Part of a small language model's weights: MLP 1024 GELU.
Each number is 128 + 24 x the weight over its row's rms, rounded and kept within 0 to 255. Layers, rows and columns count from 0. Numbers have three digits each. The size before them is the row's rms in percent of the matrix's.

# layer 6 attention output (transposed), 256x256, rms 0.105, rows 200-254, columns 128-255
099:096109134152109102159132120157120117120146102152126134163136133145146130130154109145165143126116107140101156105129102113136101135119152117141163139146156161128128112134162086164154147082110117157161131129151134150151126127118116132155107164144109106130149126093126139164118114117117174164124123123142082121126118152111156156121102123133151126097110150128132133125086150137091096091140
106:098136115152119140169135118139110128123125069121119080141152203172147102138126121100121126120154143167110149123168129130112118140123114123121135146126160122131159117106111175133102105148107135143107141125120157114171138177139113091100094107094105153084098159138120160136082139105137113134134125107111152121108133119101146134116140143154120136082136145118102131136146154144155143141152
101:117182125144110130110136139139112091099103163089083119157116159117091159128130142112131137112168134143117107135099142108162081156087153096133131072123083116154136147148164175106105136116130148073104150115143123130106131135100102112123147184107141137118135094138092104136146187099122138158136087135156108128142165135136128103155114174159149107108144138199131114115091126133146102146100
110:134128084130116148133093124121148157152160127131116086164152127131136092153128092110122120137095132102124095131134146132173160125167145104097178143111105109098149146108162136097114109107118148113128127149094118112158129142128100117108161171142128105065127166091150105116097167111156119127129131140133101105153105105133155122108130103183160134102117126113140087139107125150118143091165
098:186155085146132151167139128139117145142149155173109122163121149128146150136176134138110138133135129113120141162097132111104161109121194111129136131112079142102129103112141118122076142074134138132078109150118076092153089149124112093173153129102158128098085126127136139121122130135149098119152102136114113107145117073175154137167123148123109092154141120116136129119111157163162168118139
097:100184090085144143184115104178081115132145096123143132113171142169093116093176140150069103131127138171154086146096142142104092161098168073101134125158127122118148116129082112146129134099121116161117143126134142133148120135140131126118151095141104144099166167132147092095134073087103110134136118134120135143107127136126146158148149165135103111135116133101106128149139129150143130094185
100:119150111141146146100145151126170121139164115169110121102123162122147134132091098119155103124112130138130137148109119182117129104128150117103133169131090125120115135126130097131114131170134138119156120111128091156094110123122134101092163138147133144123122089151133177080069144104135122065123149137164157121185079157091145154128130094157131142102089139138159118143106119137099105143109
090:175149121147135157151130126133111147119117134122115082149152110112107097085204120135102091118155139092081106133122080101115158119123173115124149104144133109105174076127114129100121136117126109109119144072139114110139147073126127145127163176094104139103137125121117117135120155117128102139151111139128152158156160120140106082103115138122085129149107164109119115156122155153084135132144
102:156104114140087144088112137141149094148128160117152161119121117096161122109128125140136111131136095097132160127124119127154101113180103102124133165080114155173125121094109120144153157088125116140109130114118102137113141073111179168167108118167172120133105112115112143098122121118135125156100094149109107145115155148101119078120122165118165137131156182132148108114165104134085161153068
099:129121112109141132138141139145100117132115121120118126134113133121112157154151087093075127107161191154124146093125164140158146133090120114122130131135138112139064146123142076129116135154112100097110120142169107139113139111145141131125151117174139120122135115161145115098106156105175095113122098157128092127125129117098088101102143128139148111090137129118161113137132127088105122131075
103:140094109111134129125105108108154136140110126176139138092145187168130127140109123123115153194099134132148109102149102137101127118089141143106159133109096135130136169083106133118115134158094078102125135151093092120117125113123167107120133136142116097136135115061132119119101117127171100124106142127082118133112144161136168147125119138136115187122052111134171122131087135127136125102176
101:147139093127126123122184120125130109151093144118144162082137171118101081150141150135146146150123160132091100066127128137107117144093153120176158127138080140142118142118131134155098171140100127084132128175128113106111112140122169130144150131112114147145116107170100121081108138169155155110135113115140124118166146150166109157122137149146121084105139118118132144123054151134114119119120
090:149106181140174093140157114126118146123090154115131163132132114107128156128089175138130127133103103097134139144159135102125143109148125117143115107146107161140111086123153182134156150147166073112122100101107152127177121119108086195106133123133132113108135096147144136117134114110152191150100107141122083138167116090120135165156156143115162112126133104146127099130137147100104133083133
098:100145152147116151182134105143163118104132140109128125162161120147130100147081158067127115141149089126136087137145135108161132102103130139122086134125101087135148100099150145135132063167120099115163148128123086146137169124138122133110126134131134126114100101099146116140117134163146129107138145127085128085141112135132146160153114116134068150076138165180139142126080110154118083128118
119:129114143122097147127064121130138166099115109133122133142147173170094149124135086126102086137115101141085122154134116102130112136187099130097160117145097128119104133109123103104125163163129145117137161144129081137133103129116119126106106139098172160051136178150135104104085147135128076126126129146143111109150119145145140116112127138084135122125113107117127114117122136140127148135155
098:167104132115115088145135131124167158117161132120149076165115097146092149144118109118125161130097157098106099078170128134153139139138137133103133142139122107163140160180127085089110073096171155148143091151137132110122130106163138098147090096137129108159183127114116101173133105099139130113135143166106115105162145121088118115133127097116113136151121130104138112127124140125119136091143
097:104172111133136115132097136155129145123141144116097152145068172166114112104122165153123121151144142131123090148112149134134139082101179062153123145136131086096167087108131151127107142152148092141113162163112165110100101113093132108132176119097138158122094110131108110091153142106142148117157133098131135158092143165158174144118085170135127116165114131113152116154134127160151112142153
096:130128172176163119158133117139107132110146114136115157151138111061111131135116178114114100154137135068161127142156126124138132115165125146146129163142124118110114140137135104155104150112121093098145118125148127129144132124104130111142104141062104134111123054138105143155149092157074156111124113119146110134181140132118111108133117131138152158100118088123108116153117182181126090136121
105:101101147177103141131116117105137128141081135138107128143132147102169107116116096111155118119172112151129130126096085128140137158133097132138110116126117140160110142180130074092155098165136063152125146118088124143134118140133153121143142144118157120087120127108128152084151116115127075113120154100167132111098122146101116151109152116123110110124156128161103131156137127141151107123145
092:158092160141125172099136130129165106103115147122098135119105161095140089108127146151155116112126167134160098106091147126102156103123131120099125145110142161140108162108103113186168142160141135102138123121162115129120114140105135147145156120156060131179123122118121123105100098089137102134137146110100127168126116127127156148123117110136108101177136142116095125118088091139174139152087
099:130141113103116120118152107111105114113155128127160129101128154152137109147118124185130098115141159162167153116105132134149147142138111112099156147069154134092136147170109140155147120109170127094150123168169159137142114110109168113150140149096151149110132114123091136097110163137132132107087147152124170134131069147113105127151115189183155146090062115133086119143140126154126105147124
098:092104096116143115130136123102163163100133137098137171161104084087171145138135151129131110147116113059153125099135113091116118093169141133097122079135153150123152097129085100107118137110129111086150117150104132103135116106108119104148113131126159117143147121099120159183113103139128163089113161135156119132152113125139124150100130097118118155110164160147090082126165134137136145105138
094:105168072133148132182138106150137166132113180137124164099135159114100138141144094131122099104147120133134131065147124102170082164114093090150115175145150094120144110093119121090119108134081151113176119125148134121120134139147114117140093171133125126125150114115131116132133115110109132117136160144106143100146093124133098120133139151167114135132120100101113152134094120129103100115106
102:115093125115148145099124146087115184099092106094113121114131109115139177110149117135148150135138144114122152166153114132108111102143100088123159114149176146143111152156127107084106134102130147115147126133130117135124135142147115140111128138152199130143137136115123109092087124125117151124085160108113133155142122124124126157137172132101106141139153177111075133090147156134118134086128
091:097124145114148137120146180114150108133094142115068081098118113116182144113076155120108125092163126146120142102103122090163089103129122110109125109175127123143106133113122084139152169183165141114127118114115131128120138124100096166139107102136125123173159129131147168120106099115152115156137175110104157149133137136145106131112122117150109152161138123127129160120097132134123136146128
095:156127131151130164130148144135153121108173150150081141114071126098069135140114193180131107136154184122116122150139148106135170153141115105122151164101132154127088142074096106100161088127113080103132155107143098121150096196097144137171149144144131145133131147106134096110094138102153108140138113100139118129151156142098113073105148092117129127172145133140113151110124111141116136134085
093:122134137140127132093094112143111134137129095101087135115145113105135099145120113092122130115157106109118108153100113162148148166159094172090187149149157144145131162145147145111122090148139112103142131129126146114155131104161134112115151124141122138103113071134113096062137143119101133171145100080098110099130094148141158130135151168116140103127180135138147165145124148056139113134121
093:138086133130153153156093149106086117116128089103108108137154138155104131074128132102128140120098105150140152110121123110144120194110137145159141145094148108158131101087091179135122131099115124097091138127128140106116101114114073136128139112089099126149166163117166122139107139108113126113102143133128132120140143143105138126172087135126159083139111160149138099162111090107168087141126
091:126129114108120124172122156119093104106167173104153142110098110102112114112180141114151113161117132117119159127110109121098131068142170167137142173162109132114155132101157162108110153112155152157153108121147114153098156114154145120133128151081115116120149092159121122131164133137105173086170137124132136152132122097095124137148130110114117103125115145089142139102155167156128091158108
093:096183155152173119097134105130137071118085168150122121120110132120135152120116117177122138101160142157150116098113087126109151135103127140111142141153089089110120129109124138158155132105136131145139167155104140098115158113126099179143109128138149147137133105142130139135114080128136101134150114111160130128083136128133118076140087117126145152132110119159071144145102116121130097105143
096:130141122100095145093135133098133150172134104154123112163134130125134100112131130179132162122113093125115127110139149093121100130109105125119157102130157115113119101121146123081121136135139200137124098172142143167105113135140117146130113132088096114112114123129127131129139095119079146154108126125143110160063124128125162149133136163138138109126126167178148163116076142155121104116139
105:096086118151139083142131139132127119107138116144164136123141163137100119150146138119142110157133103125156107106104108095099147150096146116165145102088160118101138151103124136129137134152069101119069125164111145144112126117127154090112140116125139078095137122146155121135166127137143175114154124138112145159074151143124140115136171142134138138162112133137125122144098110161162114125149
096:116155182081101183134117137168170143098098128146129132132138111130134093117086166112162099121083088151167123151107129087130082089144140137110177150151110120144111134150111088107139138118141112121120147099128117139125118137120153126130134112158162152135111142096163117110102096135144135167112137107083118164138093098146121136134088134119132149137133142165122117159147097117127129112081
098:135148150136163103149128130136167096150112149132095138129124131148121159132128117124152139120108115139123103142102125158164116143131142134148166168133112110117150112124095141125168122092114075166160097120124153144104115169105142123127131135128112071140093112104163118125120090120173132153162113142129173162106129121126132174118128099151122135092120118140143124125056092168137133142093
114:154101220126145114155106163139126099119159108116088130096117108131118165154108134125107128083140160142122105099082141122159136145161110160086107122110134140139141146119111120177158104115100099138116125088153140155108126130134126125147120126165141100137130138111160123144097085134173075116107100132140104162127148146129074091109126079147155125133145138109141112100119110071107108155101
089:120143122148102103150103123154109089165120080115148146121126130156118115144164112101152121154170143150146106157131123130119102103124147114116116126079117153128099117080109106132114121159129178154142123134113126110128140152157132108146190136134110152116132147142136113128111169104124140129148121145138169130127146107071170110110095143077107094119187169143111106107123136120144097150138
099:126112133061118147122118125107177174123136126162144098086146122188134145165100077116147139141104147147121097116159134140111144107136126098154107134136127150128167159147127127125169095113109111124139124157090143095111139114126085130129120108126165124126118128137104116136116118172149112178099160139132140108145134159121155165151088083118163119081133139064115089140100131133094178144176
092:127156119137136118142158125100119088104115134127077109114138118085154153151185132155121106076069143146106154122097095157141152078134099137136107152106107123108126129159102125138084146095130125155161141126150116129136118121150133165132096170145165145117124173122165113147123126087125155114142127132151137170084155125105131105097138153099140083136140147158115138152099125130095136084132
099:136134073137140087197148165127111111137153126147123132124123130122093129159137098121082116114122080144083120154115154112097154136126126131121132128105117156110120084128111129108126124095125153157077125133120093115140128143141086145113152126118124139092086142167125066124077152133092136107131135137154113127102074106101145119132117100126128068170115137126142119122176137127134209127129
091:145144124086094092124103135097095112150116124121184153125110120148096103118116119158137081108153132158123097108114139119079073130118127145111159146155150149117107116144113106113156117121128148138132166129175156134131141124114122097143133111142145119169118134083108096093133108117174133161141126134111172152123129137126093129126130085120145108163099074125110130134139121100140105100134
097:159116173111104092140113184140102114143122134117124111152166162125150156102115152117093117164146155141168149134131131117163082121111168104151122137133145135101134118135112112132111098079091129140107136128102123156120139111136133099136130162119150133118137154135131113099149119127154131112147157141135142135089182136154096114111173116108108152191091130156141176154153118130121122142130
086:120171168173120138135139134078083090136101168111149151150160129136128119163116107117096079124126138135109082135109173126130121148106092123132096090138130133121139118119116147131117123116120122054130108147112110150150132115104089146111154108126123112142117122162167077119157154116179105102140116170142178160124155121107099110146139152128132147100109125118146144143127157075118138130111
102:099136200126114122132082106120059112156114134154134146130153152194126127081132106155107133097127113120116143157087100123096129182189122147120141131147189121154142099119118156115129139134145094157100160132132109159121108108170116139108126109117148130129133178106146150090139111085178084128143121079150117085112106168175131120128147116124095120146136178111140122108172100093164107146098
102:169127154111142079112116110133111135137121112122107171118095062098191144122111140118146151158102169090153127133147155120115159108152150184150100128158120129118139117128112098132147165081103135150169107100174107146108133140087141125122079140150076180148125073160137187100105102129143148143139119121098122114145143131129101101106123111097125130123132160133110093117162111128115144151102
088:105129140069117099127119095128166132089110122106114118126144092098152080132125107135112146127127139133123140087164137097174137153125157115132151095110096128124106087084148125148118125125151144133143114114168138114110138106124150131133085092152127135152169163078213167129129136127127090115100128155140132147157123098147129128162117101161153129118125159133082115128088123168138132145142
102:148124166160118140108089138151102143136073161129109135118153134126140152101153151110179132126136136131173124134116113122131103156101135120158084120124105080145151131077146175170112117134123158128130132156129152117098101091092123148118149118119122118162147125092171121147123119102132137165136094116102118125109186096102127141137155185084110150160143129112121131137142112186146139175092
099:146149123112132122121147138117111122148150136120155143146162130160137106135146108115114154140153108127066107132162117177061135121123121156166160139168101090096097134166161156144132141126124125142093128148114106128100147124079089092125138110114091119072103148147119098150120149139105125166146100093149156078156127122127128133100133119126116077140120155108123134146117121118128142097148
090:147105144135163112096103076103130173157136110148161127134154115136180151124103141118155148134139141156092162096143105109120143138147121128120099164124145165143110126166109132120106136122146149147154127098134129114109119080112118129144088146110117107110167113137103142115119127152154112161155161171115128115151161091127124101106120126146147101092090131127123112115187108152144087120102
098:114158125101117148103133128143130138125166125127114139118142081146141144129120132151115126132120121147088179104106124167122114143151164114114128115148120089097122129120136103149158133098123122114172162123187129149107128123123118154107135124123136125131198149108139079132130120100124146124079131123113120154111114137134114102134120108139123112128092135125119169081107120082153082081130
107:123132106140148160152123149088135136168120126086130140100139146153092134131122153120126123106122084131129121111116129051135106114127131135157124120098110128118123149111110163120125117143127109075094102162129133142118129123096152156139126097110182097144129122155168115123140122122128154170177086151129133126132165101102113149123135174169168095177150142169133086123106137143114135155135
091:082161108161137117105101139139123110084150156130120141114150159106139142126156129146126090148127084154132073158160168129100141142164112100161167146092116115100131130089156103096153152138101151099140112151087162163127120095153164090139120104145138132151130118117149105120158140154082125138144151160127157114162148165153135150145154120100122097102130102161142148135119109164119114110079
097:102084164109127136124139135149102178097108106142111123179146152133119109128141128105105124114131113102154131127105136123111100109137124154105140150129119129115136138147171086117167130126106148171140152137134160135130142129121116125145116077129138171085115153150116127107183123133115132146155171109115141088101142110190126177102169135112117182113112158132105136170118119163138111102140
094:145128182112113125085139106099104089113138139123116174095101153151159117126098179128146136095118141132108143123122119176191099140100121135143137155101138140155137151188086133176104127124093115117092102130128131123129093176108136132073123120160154119093110119183106160118130137084144090139141124110168117119096145130170166129124135120084132158109111130140140126114138169143142127160125
097:101141099167091132143096130106142128164141160111113139104114127105143132108135142098114100104136095121162138160106160139093133126154074106134166114087103127136107103135086118101118124097144151136189156150146114136123129083119131136142158143098122149104115136132071128154116109127111116109131175141133143116132115128121140129075107126112128093125147141121095149126128115165124157142094
104:126109144159132079103137129127110141144101114119108130109140144138122125151136126138119162141090139145108135128173082167072124135139137093151076133137140134113127147142127149140172151118106120123134132145124106161119121121156137120089108146108158119141145118132129122112159142131124115134133135123156144106134156185126117147140144132072123131165145080148157142116112162160125139115115
# layer 6 attention value, 256x256, rms 0.113, rows 201-254, columns 128-255
107:105129140148106186149081146105105148155140114123096103114084156143109148125072106136179146126117138108142122119162158133093149133126131154160148160154167093150134165120127163139146122102089148138116179093125093108128131102097098105138187148123082130185123111108126140130114140129093135083093159145157148130123110106122158091093105147103164099116143138150124140162139131135094130138132
098:063146142182131173114139132165139114167137130122093115144132121079134133102141112175142135107088184103180134146136111096156128115129135102115131118134146122127085101162102117137089140165140124088115144091155125137120106115134153127107150097122136086123136136131149137103142127106132159148132148081145116104112100161115124141139135127173072138153130125136111139154199132120171104165134
108:102131109149134103101170130138145117099145124136181113163172142107097126156106094115123153148113130139125124129205144107170093099181088123129165082119130163138110123150121135146112122158173158132138119091111088115125108118098115151146111082159124111126158115117111169112124124107120110086102132110169132107156132161133119145133143111140113104143101152099104185109151141127154122127148
098:134144102153160140116133106139153127163151116131134150094105080102117120141107114143127118136131147107109118137138114181153100108130163114106162106117104162142120192116101148099069161176129106142113145125108113185125151132132086128138125124096105158151113085097094142163126131177110114118127126106131158145118124099093159150118132081099101153120136154110128098136165147168153107140104
106:114121157099145193159103147115134134166124139152105131107114157117123079138131118151114156109132151130140137143092132118146146122131143101120160105149129120105133127083123152070096160143073157129079118128136171130149159122138086111148140114115135156132110171126159111083115172091102127113148114124132109129115151100105114106083122130133132132116137150164145084123117123125083118137113
098:105091096163147165135142123134127144077131164077152111141142134103115165142102098129113137125080117109154125120172124152107124077145106169125148103124140130123152076119126154142166113128147115158135129140137145153126097089140140079132083139121128151101110151141131128126124069133109154124124121153113171120140088170146161153162140134110119101135163110119135139153101172173124152126095
093:112151102167162153088162106143158128144116116113145127167112081121143183116117113082134082109093117125106133173122102132123081121133123091150144078091137126140082140136140195164112134118109138138142098103068102142092119162116132123125120124106139121097129141168128123111184129158112156111112145104089123168142136121074141115163140139113134109132141134132101108122149069176131087143121
099:135142129107182097110155139124169114126080134123145145135174103143129144078128151135095149133115136186104131141115101131094145153140114114124093133170134099170133115106129130109170150144115136101146162143150122136116137137117155122109085174115119143127109149138155130136128111083182120142131126129122146176151108142127135129162140098172104136138171080078093129103171112112181126165120
101:112124119142114117148137154106106063120135114122156166123184102125116154136107099111140130158107126138137097132148089162110098122111161113141186098081132156127169119112133107143114125127148145142097132112152130156121124116126190109186121135134113092104122124126127124104121120126126089109144144133134127138155121146147104118143166086121133123173129087187150136124147160167152152144134
104:181100131095152160091136161139161121154087142114144162140117106099150128119145130122115124115162133174090133091162105102149095091160111128141137127100157122121138166138100100123166095128106151158142130172176145126100189131136128112184106117137172088142097146124129148115130143148141136097139131130162161101123100173153110105171111120118142130131118101119100098161128078171106136133084
098:154116108119160133147125159149115082193122122142144181119110117116123157144132136172157144112108167114150105123140124082131137099127122119084142161124152118158152130137140092112132169106115100105123129117172162101102116117131139132147075143174124110108091131100103129106154089155115127148110112130148142092139129132118127108165117163091121128146100147134125112112134123167123130133154
097:115142120148176101128120125164131103089096129136169135161133139118126159099164129109112114093113108143086153154106106141133159156109139128129129131172139151086081118133115127125117130139160145126130127117136132154125097110100147122116145143068117183166161123124125149173154118109139095198154152143145114120135157130116095149090137170118122182124125120114157120074116126105134174154101
099:083100155119146140143175121084169147110115161157151130132109136120117151125103095153127129139138088128127098110153126114174118132097133109133126085136133164132114151108114115127154106125151150140129149111107104080134128117134103117193137142169118116126147135127135171166130131122135115127149146114152138136140149167073137141113134126125168109091103123112181103111143153120112148135099
120:124083113154108108112178115125081147137100134124145120111121116159110118132100149104111102048136147145139133136137078151088119110159141146146148055088096143119123131143116158128121140109130155125131148132109128143144139104115104145160127116124137080153115097123138148127126163121125096088084092132164140143133091152136104125147085109131134109101132115161108172141146113130135118120139
100:118170171136126099110112119106133141150118129128141146179120152123141093138113089109113120116134117096133160112126130159170169160150114127143139110086094121131096145115113094110156122136076101132090151135111143137133119109104071124194121109168184140131136115139143160168100181171170191124141136109164110130114173155116121151106163127096148096152148117128122109101129119125127172139119
096:113131112146128163169107128151114105111121118152121094092155119108134110115134086124114141121091132115107167162145145148138095089116154092123112138152123128084128145130142154182131144119197134149137161133134145140142153126093144113127149142154132133135132113132107105111129181166111177137087095145150140095106128114112157152138117139137098146132169165143142131149127092092132098174109
097:127131112147121109156130098138126169101177192133181139123132121181127137107119127129131118102096147080120139066140137127066162130109126120143153102151146096141082145121142153163145102152147103136198125128109114140152105150178151139114135150142140140129151103115108143155128106133118136140105165155141135118111137148109126174093141135112140126144117176140148126105128080120111191097136
111:130105117141091132124142124149141118111133120107129130115089150127144141139147112125132153114133121110141116148118142127147111089132095175130094110125160114133157112147089130121193128121143147109138114164141133121120107076145122101138127162126145136137156178213155159087092107114100127100074126139136100123104105140123112074125133086152176124089166116146142145129148135112111154120170
097:075140146139137130133134134134126104108093137140127097078123093100147142145120089170156127112113118145136109136113105155141128077116146136134104125153133148097128132120108115123126131131137133128119141115162155122088152167154162101137121134087114154093141079100146100155171168097132121155169131120165157138147114119111157079110108105114142114156138110138096054146132085118134137140116
103:114099108118145135126170142151147122111154133124139105155117145151135194132087121154135153144159136118158131090146165149128110134142125130123113171146150152115148130127186124093138096143149133156122153074127135115131129118099171118144132156136145104169135111131104119070181105082064149164140143141143128051118148127139112176101105117141122128142091111163114112126081118128128090169112
102:140141153149142121092122119198130131125131110162146148134124136117121108102132135159119124151111123147103101122123163120120169105121107109103144139141113179125087172088134123127158125133132110108154108105085118170128074126140108166135125112083143185138122123131145158140114143136149115153134153102080115147111128120127142136110103089125146132126139143082162155164140156085072114109117
100:115160142120134140084156108130147124120168120075140120120137143132111124129135099117172137126114131098144145077144134155158136152111114087115129135112138106150142157142130147148121114100161096122157139110152132097130099120152113132176075116131104097115156129127120155104158139122105120141145169085158124151140175131086113112159102122152150128099100141124118146172164158147112092079109
102:177137128126100104137136116130137141147151111160105183161126155124129115172125130091119127127126133119132151121119135089122169102106123123122154104131122094129122183140116150110113119150133143118150148111113110137069116152140104149141121088099132119111104154147111130136118153146091091074111109134152092126138141102119150145081153135128130140128145099120129186164146142126074123094127
091:146156158094167157145093141153113150116105153114111147157138110119100099111174134136095136137152099102110131137106125130118133136110085128112101157129126109158135103127102097122154103080132099101118128124178132104087117107146135118124096168141189134138117130147128092131069109094110087158154133122088152087101119118125117098083122168091117144124096107154101120143139173100168079156121
096:113091126148167082115135129119134113129077113167096114082149153139148100162129129121087116145115111116163117127121097114132080151146145115102124117106100099112090147112156150133122117157095162090134117177162124143105141135170149131120107158124164109132103134108112129147127113088152145104141093135134143145089172186128102097136145084087137170143157127124124086129185093087155116139150
094:092148080159116091172150119135119079137143119141149107107088079116133138120147138085134143105100137157139121132143133131101143134153139128145090143090111114111116081159087128080159148100132114156115138110086149162121119088119145136152141139154082130094147144128127144138172112086110134143142114141118090137132100098120155110086127108127100125090093166133130140102132156141127159147177
096:114150108138119142082154099121120102148107131175125116093113150111111145115124127075109105113099157167156129142133119085155098125144143125140137144117137118163114116140160149155146128114137162169110126117112115107140123134162045103131164127136118087140108136075117174112152150111151076126128121128154127107124134079153119128150170160118119100130151126162122105124117162174144158092116
088:166152168153150162173175146136049109140179158128123109174082128135142151140144161154131150147088095103134103154149116137111144114138137132124166106152096110133134113084158129150133096157175120092122127089124109155186089157098111098128165127113109150123160137131124149128095135123148120165091100126117105129127157116118162125123144106138119121137132131110142097125109087118122108167173
095:149108164129168136152109124130108146113110107139123127080128108161108124120112107129159122159132091121116146084125155123156133118107112139120090150146180126134099114130123130171124099111131094159156160112146079118164124078172117131082132132170126145137149123141141124082124156097113135147141145099094138104127106069111074107143110120146137128153096159122132163101127140151162116163131
107:067126123104131129125134116116118154132141104131163176104141060156160108114135134110102113127127105127176149142131153116110132160133133147109143114115109126128106120128120097124100180114114113080089127088129167087145158153117131163124119137158085104108159152167159095175155141158121113131147143108118147099112148113077119185084116149094104155152140130093144120158095135133104125118102
109:126132138102073128118123169118156125118159143151147156112134112140153106130138123131159141112100122175170120137138118100122148094134101086108145132090096115109110109131131112108136129163165188109108108170154149104137158133145139158094128184163157124118137178134153116098138112185142135103099066155159142125151127166126091130118122114093128125120133132123114118112098115149112112122157
094:133142123158172096167103082129130121123141134139107131099140133139164118082145114143098138117145077119076145105155142088129146164132133122097131121118108091127121114096128125120125130103114159110166099149139134114127144136158143166086132111128120179126109110158196141151121184084117148130172129126102129151116167160143134101077110151134159161134165141125112114105111130117162124105095
100:139122106124146156121159125136150138122147110155100158141113128166151132063130103117123151127142127063139128108140109148142127158094143109158156127152152100116084153099105133160164122124144116115124186181135114107121097108135154143091138131163134142152173184209123126143105151080141156142173084128127179148141174153101108105138132131130088123111122105125114121108131121127121171104107
118:161140121102119087152102128124101133106114155129095143127152091141123133098171133101131108109155105165114111088066123166101073176124105135133159135122143149092094140118115105180130096143088144153115126152129141155115121141136146150162148123132133086120125119101160122115139140125162100146155076138139124180128090159152089084167160118147112099135109078139142117123145124114150138154144
093:132130091132144150110110142154098113142142152153139150136100139093129118137092088132125078193109139089173129180118094103147117098138146088131139126088081125142133127155078164149102118127165161185152101084126131140102117147109154121159167132104075172158129141142163132089123137138154136090089088133099141171133153145100159125134145169144142115106139132117128110136123114141122141140161
104:174099130107091142129132135144134141148142080120148136123122137078097153119130128070115157140182167100111124096131107120144142126156119149137086119066121082119148147135134100135166173120089111149165148109132156098112156105109098143167083144134142144125153140112131122123108152092135152138161146145141118102148107139132114149166106117156165103117142104133148145133125131132139118114134
092:136100105144121118150140134162139129123104055120164137114150140144133117128143062103090131131110080120181144120132130147155151147160153143084164099159096142073098135107126137142148107132099146084124135138123130160129153114151095145088124114160099108085069084158152119108083111137128128097135150133130099127138164136115116137108126111141100148146138081139080129171123070167127144125107
097:083144101128148109148159132148095140136121100062111111124165102125126113092130117099108121120108137141144149178083127133130153129150139133145151102097067155128165132135135189127078144196112135121082148133145108150143139116102098125116151102105101148107095142115133115113141099156112097124088122094107122145127138152106148133146135117144091151137130104123168087101094135147148123148148
094:162123117095119129085168168114134144111132191122106103109137154171116148098142168139139167100138151134119126140111104105110119182102122120107136149123098117087111152107096123160144122150069172135127150137171142101119120129151128153130092163147161135130106134146130135128158148120138089123114141130128133147088186114103115100140137131168115112121097107112134123105120151084153135149123
099:133155154129142170115108167098125138137128130146090140166120158147161138129183126165133128157160160106119110157105108131148104171131118098146155143081100145110111160103106106109083107129126143151150120171136156143115144117134123115171137132119167122120160137110156152150134133131141140103091097133133113101146101173124102135143152120152131117134112136174105099139130089124136112124107
088:128111142126137132129118140151132090114128129098108129104107097109128176089129130092111158113111138145139123139124104138126078122149117095139135140153138109154101121131109189135136094161158092166090124091158125131137089135159110125118154114124089119112158145152090174141144139151080131118166152132147127140136112141078169096139132152161113133159088088133123155125164125121134140106134
102:095115070052125115103134071110113126117129116119062086072105132133090153129178160126093160102110156159123134133152169151102095145116117153130130140110156120118142122106122157132151143139101168156113136161114114109119154153123098120134150139147109119110119134102117142101107132137148139128105086125164098137141111104162117068138125148131116135143137130139126146118128145127126143130134
106:099126102147124130146112136137149140085120135097113139082100085142133161103142146140085114141111122129136134103130109144158139145177135157178101128144118101117129179071150128150144122103112132114177125135088171146141106155149151150111071114128138123145124104130089177169106128123182135152146120146112110171139137164166142139125165152094128137144100131154124139114138145121139168159086
093:116152110092142111105132140143158136139092104127150143108094110162125094145184108150133113129152115135134136100113140124147152131137127163111110115128149146099137139114074103122126103112134156135107096112096133126122102157117144145120102138179137131121138097101149114155101094114141117128122156095118143123091156108142107113124095152149130172111135090127141118119112133122105150131112
108:147115132101126143117098117103136136132102117165099170117139149120141105098129157137092123160114127151123156143140078090115118137110157110110118150159099140129109129160155131101112095078139088112151111135149122074122112211136147120163129139099118125108118127143106098127143169126158139121132121106127167136129141135156158145150134114145096109123151120139102153154163065132127102138109
099:154092109161125145157123141132154126155161113121140098123101104133130113112118165155117125121091122096161110143116146094125131142130098165146113133110132098178160137088126137098105170113114131167120083162095120099141137106071143099122130089180098121146134103137126146137111140154114130119080112121138093145122132146091122132138156106098139122109099129131084135099079206126107141114168
089:147151163122142096148143133178109137105180121149102088124117125126125120099099137117107134138142090122131159113120094096119130150124132152102138145139150116118190177137157103124175121134095141158118117132121131105165131099138123139140103119125116179128096115118097141146115167131093126143129173123104099105112147065112089139147138113132123101127138149134123142158119160122146165144120
099:121129142124164132124150142138132132109117178119149074131136134141063093143143107091110130087164116134139137116117155098103154162135096134104138139127121139094133111069131151110137115112141153133098114144153127106154122151133105157099120125173116129127122167106163111072141134133120118127122164127138140119092171120116116163165139104163148129128113124151125098127126142112146132137152
109:148164136152123122064153151181129154135095104137138161126129126139131154132124117078105137123100152168128111163099075107128120165130140084126124147145110123153091149135089104162155116158111119072140116070169146122090094148145132135125147142101151127109048145121142121127149142122121130146156121140120156109127108118120091141107090109131079125122113119127115154130100143128167119134136
092:125135145132114153084182126090183116162127104136167125117083166113121087119122143156142110124133085133093144142133136097080116149105104145119152143142137103086130127128152085141131101173154114144148119130132149098109094152139119099160100160129146139123152090149131173129101144116104164122138143116121142132122154160095124153111132133129130159106154096141120101134117158135153114111107
096:125108147141138130112097127143153200105131113136181120138135149146121140131106191132181052125164116108116074144169127139144135105096138096150131108101147146076110129152136084075110173095119165095139128138120130138145155117099110141157149110136113122124153102153130096121163149121069081156111131158136095111139148118138136147074118171093154111106095136160138135091132131151141122099147
101:156131130144125109123124129149134140111111137174108137096112181156118133135125141161169166097129148115137149126133129117144085148101156152162112108105139142139129118158132116100095135129148140139115135089133159145131157120117113089128114163078131168152092141119096088145182114113135143150135104153153182115142065165186120132161087157123129149166166072148138100144143135141093127075101
100:139151120131088132192160143095150170110147123121139137093153044125139134149077125128096127124123107088110146141171129122152110106132175122098077142125147151130120117116131137113114129166146141132147111132134101089156098117118101165121111114078096139134149154153132107120111156126093126132108114100136121122137173160063100126121114086124156149108158171115128121165147108170095122101127
103:178087166094127142108148121122143138149092136136105157118104148099123134095171125149149123120129140166111141131133142129081118121163118119065146140100105080105131112127116148127159100156097087113101159178119190147102178133114108135110123115126138126123122112111128135097118184154114150123156088136169106115105144136137131086177123163115118157159116134183139139180106133117130154117112